From a checkpoint of a small transformer trained on Wikipedia: 6.56M parameters, capped logits.
Each number is 500 + 25 x the weight over its row's rms, rounded and kept within 0 to 999. Layers, rows and columns count from 0. Numbers have three digits each. The size before them is the row's rms in percent of the matrix's.

# layer 17 MLP gate, 512x128, rms 0.247, rows 437-453, columns 0-127
098:495524479491499502490504534491543490493502525533506463534479511481497488502489492523487489539464503528480498486489528508463476505496476479517512508511535525521497476489527495513479495511489491539497535520515501551559490485523479504470475507506485554468516552454491489541479500523506484516547490451518461468510544497508502514573517508516500501493491532471482474538476489473512586475472
097:490502483559547534500466516506525490513531460508491482472505479514517492473448496469477477497518481468481530521485483469483530527496472504533473475492522509509547514497518534481516488556483505503488470441497485483485502465461526504537524493515477495459498558492501504539542501548519509531493490510493525521495565477508507515530521511483467478515532463529499501503515510501458468535496
089:498493511486498454499510528508503496482475537505480483499542502537507539535483528530502510503508501472517519504527521467509489463500510480564510507480483520511502469496526508495508521542512495498451528518508520509519478456474564494486527453564459524462505538481488479550471511508492538504491484518519485510468519507561467503487487452498512489539465501511522486507484513534520554490530
095:502499508531488521497512526539510494491513499465476456516514549513541492479509542522459492487519515477512449495519525523500457483559491492516489483451530465476511488480499515486519516509477504539532527516496524471462511528500501507453482502513497573507499472498471494519464505500478543496448459468529526481490447521516471476522506537534526504472524492521526471489510493482496500481459
101:536522493458513515542471483464485517478519464520494450466511489465465487488474497535480535523474465487501510475496491533527501526482451484502530499465524482487482508487538531502507524510445447553487504485542485499500488508508503521477448519478503506504478498524493513458496548492480512488467498454488570498495492498495516496479457474487480498503506515474544519471498522510442523514504
093:497454487552557482488496486506522490557495505462533483495499476505509530529473490532508491499508530486483445506537495506507519517522503506533508518472459514505518520484515501486511452513483496537509457496487506498482493466470511511511507473526465494500535541494514520533528487475528518468471496520488461484486499519537439526520561477502497497521533441506478523468483524467500449472505
099:557497491472509472463514469503512481550541534482494485483438499472477490513527516493499473506500469490545480519515495489524500512487483480552498525494512536459525509490525514493478475486538495487431500516485523515488523520479538522533513538492480499472516542442493510500496502531477497483506509471516499469490471551502523538520473480523496540468546524512487496520529485496471512546468
103:451514466505492521522509456518500548519512475493488539537468504445481494462496511518468435486511471517515507488520464498488483543511531481502545498489473505518525478492529507497504483493531463512491500532460472452471470485498480488485517512486545500542516530474532512533497499519505498461445524459520459494505470509441490520492519481498520465498504517498541491519469477496516482533494
103:483511486544483514516502516508488520498527486527505500470510537519484528476493491470462532494504481502493502514510517476486530495474541527514534501504522550525509493513487525522546502520461515496529541535493539532529483498502509466490466509442466541473547480469496532492533497472493528522554470471512468462484504511537491484487478483490438504516465484485515518435543522523488518498519
094:487507510491503505529527478477502488548478527514467476465500478496535548511515473547531477469473502512479506508490453521514489545501490529462547486526500506529507478495534465489490473552518506511465489497483493524497523483507478526488509491515436508478566528523518515484528468488497538445517547517530529458476473496508503516534540500514492514533473519476500512515474512514510451501482
099:505531518501522492473501512524477486510489515504513437520524513496521501479513531509500472517459511544502490530460527521493468488480498489483475474474482514523550538488515504460520496534489527524496518499496520536525525488507504509539529536547469496440523492485474557453534507495473523534517464507495459531490532500534502526526487492518490511466484526492500449450450497490522526487529
098:500496492501529523518483485535510489471509509493474497527492508487535536520558568510484489498481491483551454570496511523481511522459461539493472529453467483500500508495478501508514535499488491527508463475541506479519462491484492515476535485533544508496505447517461505479489497497483455483531477514526488515518509542493517483480509484523512492496455488461479512478472486543467486472529
100:482469471484476494568497467525491448530425478530539489488505484435503486493495504524508494503508484515499526475499511508493491467484503503497501487443490528524452530529510466495499482486482454506502530492529452501497504496461482508513519494512509440473503504469447512454538513508507514509497484494520511469480527480504487505501474513493516496446426503518509503472493475513481513519526
098:475488488533523482486458453492440482495455483505493511514499500478499500483455510511507457535546442451473489451512505493500497495534478512462491505522497513468560475460505495539465539460530497506529513501508486489500471511480522515445489489518516495482515529510496480489502489554505443483522476495513482488499468487528548500506454506512518524525490509532483510511505538534508515519486
095:467470482509464502518512482470488528473511528525471501521509484514486523517531486559496488539477525458489552549542464444479549493539498479493462466530490473461514526432503503471482481497490487516453491537482532522471527501508498503464447529496458508514483518505540473498511503537528533477478508522501514517503498484521470479481453491493502498486478494489506507512474510487503496475493
087:493506518502508523500509533521478434538496524457531509539473476508473515505520508511484463511512536501514539489496490547503494500528472489496476464496509492490488536519474521508509504496499499501502494489516470452491480454441508498540526472548470536443556538435529477495501494503494515440487537524523494498502469492521505504493540502487510503527498484554484476528503528505533501520485
090:483453562507508485543485463530474464547481479471537511496482522453505512492494525518485484451511483514481499543515500471454484466513502476468547503516482443495442503463529476489496471480508501495503485490477483530482498504507505488506519505500473487453539478455478496492519502532532503534498479503467504534529499530494479521546533494511501502461506501494517505517534454499480499551512
# layer 17 MLP up, 512x128, rms 0.269, rows 437-453, columns 0-127
096:471469472514545472511487455526519504510513514479513521509514495510459456520504500520525491498526508524507504519492498537493545464506502479520553491518492501455488499443556499509552487484477530531522485486488487514565449489515495496486512555480505507486539489533495572496513481515568483517478487486532496512520497518490476526520545499533508509449479497520492510526498504485499499487500
092:524494479492508429455495513499527492485497499482494485521488486502475505517492491493495522471507506486517497488506470472460501495478550519488503484551517487462436526491502533534488502481502524540486481496517476534511506513502543506439491486478511497515532515461413487483503529521568480472494532510482471469565523512491471515475487482519490474523482506496451521520498511503487479480522
091:545484540487517519506454503514520498483445529499469482506559523512498494475497456521496522500493540502485500474471434562543491532508525523507491529487463488510494506517481504477504557490497509518507500500556494442441485480484482484486533536491501493525475489507479518468496502505541484509449521513520485472515536531487526542504511484490482512488476497493479525488507476498535478476472
109:451568483496495532485514482518487546474523488531518499483538466465560469541508521504499483492493520479472495506512505452503531515463450461527524488482487478520517542479494512487465515485497514542541521511505545495498526518481485501521515470492516463473537501499489480458450478521497483497460523515496477506476502502501512452525513471537462478511497487481521485489494539510523492459530
111:491479524511520518510528528454450518513500512464483537462523530521541511472518492492513494487525517477474520519463488519489460523542493518458488496519462500508546534539510477495522516499514518500458473484493462464476509463540490510534521500508520514533480507484488486473493529518515510513476506536466507513502508456483506470476477552480552558495482509456505524511531491509459464488460
087:490484509514514489523513459455531472464518523520531509493516511507503494508526482485468508447467509497501529488525498458511505544514485478488559487455492485543511466536521507537471561522491486512510462520452492546452469526495461508522526503480458488495501480479497512503558481498499519510508544526491468494501507496519523534487518489553454499515486504506478494536466512538505475495516
091:476515527480488512464529535505502506495503430547453485485507501513470527481492498493506493495501466488486445496514527519535453490503493491451530515501523490508486507533484465482522475473486521519491498476543525465503506456524504483506506552536499473517507488539504465492543521494495501514496504523475499536454526486493468483542489539514539466517551497452513535519525479490466525461502
110:494499506469500519480502481461474494524455506513491460521523491547545523484512535493446475562496523528485481490505484492530534462520501461465525496544506529510504524513519543499497513504510475494487474520539520493469504491515478481505521514519506478469524514464466467475459516485488492553452471517533489489449490536481529487527518504490491532511502529508561523506470466503480485521527
140:462521537546505531507489494467495522491531484500471484503464481501501538523522535487491530467478467484485484536491519481490544475499540484491483537511489523552511519489519540515542493497492511529491485504479495527496538435514461448542471482441513506512542477487486526471500522508500525488550480490528498491478521490501485472532538484508480500517492494455493468487539500534494451488483
116:487507522526524482495479516502493504426541490476517484526508511504416464487450526432527490517514504485488518495530543464485472487498512479497487465537481493489510507492505517481514524496517496440530490488522457512508539520466526506519482509492551501519452435525488487494492479488479489484452475471504496545501505500511466524515521477550494485486503480513497528472493498504495512518497
098:469529531488527509498482535499446522480493454507497476483511460496477493525521520510463489498517520442504493516487465500448439485490506467456554499519503499487490446525505498542454471503443503492528522507471490507487499512488491490495538477496512503501504530447512467508507538477522495488518496476507477459473476479453467503516478509518505492537543447527484511494504500529482475517482
095:523503516481440467477535472517538496498478453495474471461542476530512496471499502507488449526517503460507528509504454513539476472541530505497494530484445491510478499496501479538488448528520526485514502533489504460522505510495526516516511467527516521501549489531532486476522524564477487458492521483485480532501517478454448492503510473496485523476523494530503497529495484496472494503508
089:539510538530489529501521538500456492450495482490522486495563498540520525424500504481529502513486495530526514506524555512500509533493488460488484493473519488492486463514518501503508437510482521513502487461510514519493526520506491456513511511532503507552495455497525482497525530461502472519492482446459491486511517486482515543501500485481507536478527497450511492486520493475447515492478
103:531520479504469523536520519488507515535467511466496511491477473529474508503548482483515460494509485558506498516505540489474494524437452515540524525491510522498473466509484503566500490512483540496464499504513525507477530537516539460513513525488506504507531479543481490485516580482474552509511500489471483521469484495532477491560506498517510526507481511492515500469508517500515490493471
095:481493540489489504516479478479516461495497513521490561504514534523492539528516492461482545512513495501510484488535551494521501472464560507505490499514509528492521510557439521508538463476520539454521475520535509482541535513477491522513522494484439507503455480495509500491561498481460486540499504523509477464512502517507509513508490516531480522508468473465511494489506545498501505529499
084:498537524492515518505489543525513521505490521507519499491527493476504491501522502473512534504510483481569504491501472523479500542495485533419547486497491450514496482525499522512489538522531537536455503504536497466503476534480483504456530468497469505499545517514490459477483538514485534484504477501529546472515500533511523488530482478509549500462529487486469500537518514491492500489446
116:515478498489464499532549510551490516509495474491495501472527483536465554551550495536523510488464489514478501485472506473512510510476483501484507486526500505550492449491446480499512507484511546503490508551463518470487516514526480528558505541517531484509531485504481482525517482495497506487516502535480519489534515459494473489478511505519521450444460481530478519520497465468514521508481
# layer 17 MLP down (transposed), 512x128, rms 0.238, rows 437-453, columns 0-127
099:523507509517507507505531438461519509451529478479489538486505466486494525470505472499497512515546530491503513516506504474523501498501521504527470492507454482552534485495446459444524509509508490443479498505494509471468466555489503497497538476533532480487475520498487482464494504515461508517510510527491521468514485516471477519475490448528474501503485512533566484504491476478473454519515
091:531489516536519481494498494449504548502484505502437482513490526496558512485562511518548518568483576502532498511495481515500485468508496482529481509456490483505505470464471484506504497549489434463491503498508523493506482491484506543492489514485459474489502503548514470503501507454478477532504520526495465511471492530485513460486484501481493512535517493469474519494523505496489486489497
102:450498470526476494457506494504511508487498475528525508485505550507503521483511486512521464478526500522493506517464528496464520401520490506474508470515538504506525501487516498467539519496496498500458480527445486535535516464496517527473463463514486503501507522464469499477507470534482532454524508509466464509475489512506502459554547512464512498479515524547503502514484502513514518492516
108:469473548520509501500441508513527507471471482509516464451511532509439494548514495507506524475490470543472468507508499503459495499474464469507547503496503476556517474502491512485499506467476486566490491481475488493480515512526509527511462515511499524494509516491474504491509508500486532431483464534538504474511495462499481459461511480449510504543525495513530505524498468521482486500516
116:502456519465488480480497479502516509486530466500550473457515466516494486471519469494492500507469480469474495530476480487476477515497513492515516525519527474472472520555501470467514506503496544486470520528507540530506527509463561543491481508526519531477474519493507519528518538477470479454518489458548513514476512470490459522516512481508506510477510510494463485532491518463516436464492
089:501536503470507405469484498527496530480531486543492500464489484472492509464489528494499490526494479516504513491481495498510460475508490525481491517546504531450471524494458480523486469487501528496509521462505518499543528542491512474557500473520502540512443446500504485477513467520501487469525503495506511498530480530492483490513472490505501530482420513506499520470509507497527505488463
095:532502479523502551524508503479518487468470524484517490507459531479505468505525532532493480500501523570496520501487509485487511528484471511523471520518494514482495468449482531467479516537506507487488489524476493511477526568485487508443522465448504518446505517466458525464477485518520511516509504491526459492534495526493511499465507459487491513510509525561479484482474480497488491548473
106:520467490476518474471532485527494503518535458477531472477515501497472472513539539501494495488533483469460505497491508499520503527487461485512535496517513527546497561508523490561484476514495503539474497471514539526528460453491478543518506496546485551512521492478519509514478487501499509525512464528504474519522479505499540489497513486482481530517510462528521438486497512478549452505482
117:534502537502486482495504522534496521478532520494510470488490533506514529491540493487524505524464495504493536485528450525475534486482511493493494463544476497517499509509493494513502526488485457515518550506481513494524515506478523507605494501477449532520502557499499540517527487455489453521520506477529509456490494505527501510481545479490431538508476509469474481521500493498499493481511
090:487531537538524511528537511497510490507507478471484488450520479497473509486511488503490463476455517471493495516509486520490465490535501518483492494520460461507521474503501522484488454494523532490533491466475529566448515555485482525480490497524463525522513514531489547433482474520491507465498506555492487473472520498510476513507512495508505478530438499501462539523518479477516485517528
103:516502469492522549508493579528502468495559518539508508504505519529478511484538494485537481536492502499442485486520512522514451507546506504561468502495478501471503521514538489482532532485498506521528471526514526478534517523497483499433501526506492488503497503551463538506474473472505523521467526503505499506456499491484550502482525468508471493523506525495482475488490482529463499501500
089:481485476508509539497462507509474477509490495440490474459485491502475471494451531493488527504457523540541476480484536479487524489475472495485463529492557467516516485502507470489525542525498457457482534492481473493507492527500444461528524495487493523493475492598509531535475519493506509511513490520522544515485491490516523491489460478503489495485522467491479493488515500489464486514510
089:500506474475471515498489501502522506515486499501512509506440489470455493531496496516504491495543512475518489495476489502460486437532523518491501500462433485496525532515497502472500466470518500503524534500485506515528506564511480541524469531434520447492534461518510516485502538515526480521496529546512535536483447515534492483504494513517511481511463532497519487480467483486511540467496
105:494471513513471539523480487530425477489508521501497451499521477554481531497514513509491467499478522516478512535519505507457502496478522501530506533492505509519485524495501524487522466443456481522495496519483469500478533477475486524496426509492511535512514482521526550481526473456469519493479468479494501504459499492481516524492497462437466542531539498485502495468492519488508502481474
100:533544491460517519461516507518525483502494488501476493474537504473493491494487481518487471503488503468553532519526519453502496483516468485476493528523521525510493501516507518433512490494500497533497497467525470516531537514437500521505455513523499498512470496502530465493503475484495495512468471546486522547493514548461485487536535594533481480480513519484513499532508533523509496516510
090:536471515490463486487505481504489458488511482506458522530475554507496516484513484515500494518473496526455525510518490488492510485531491498557457512529516518491472476495491488512522446488491492500564469511486482508474487505492509540516472546495503517517493466464468528498512488502497462481490493489455473527516489500495505494473519503471472510509373511509515494482483504499488491545528
111:446486489503484478526494507465460551496527468492477489514523480545483518509502497473482507494510516470535533517500493526500549504480522504508456537515507496529489510519529521507507538492496503520476459468495548488529482470496488501488479483518536473540478503548455536511505529487531473531494537494508495492552447486480500534523454476536502544524505467521506491486499498547497527451518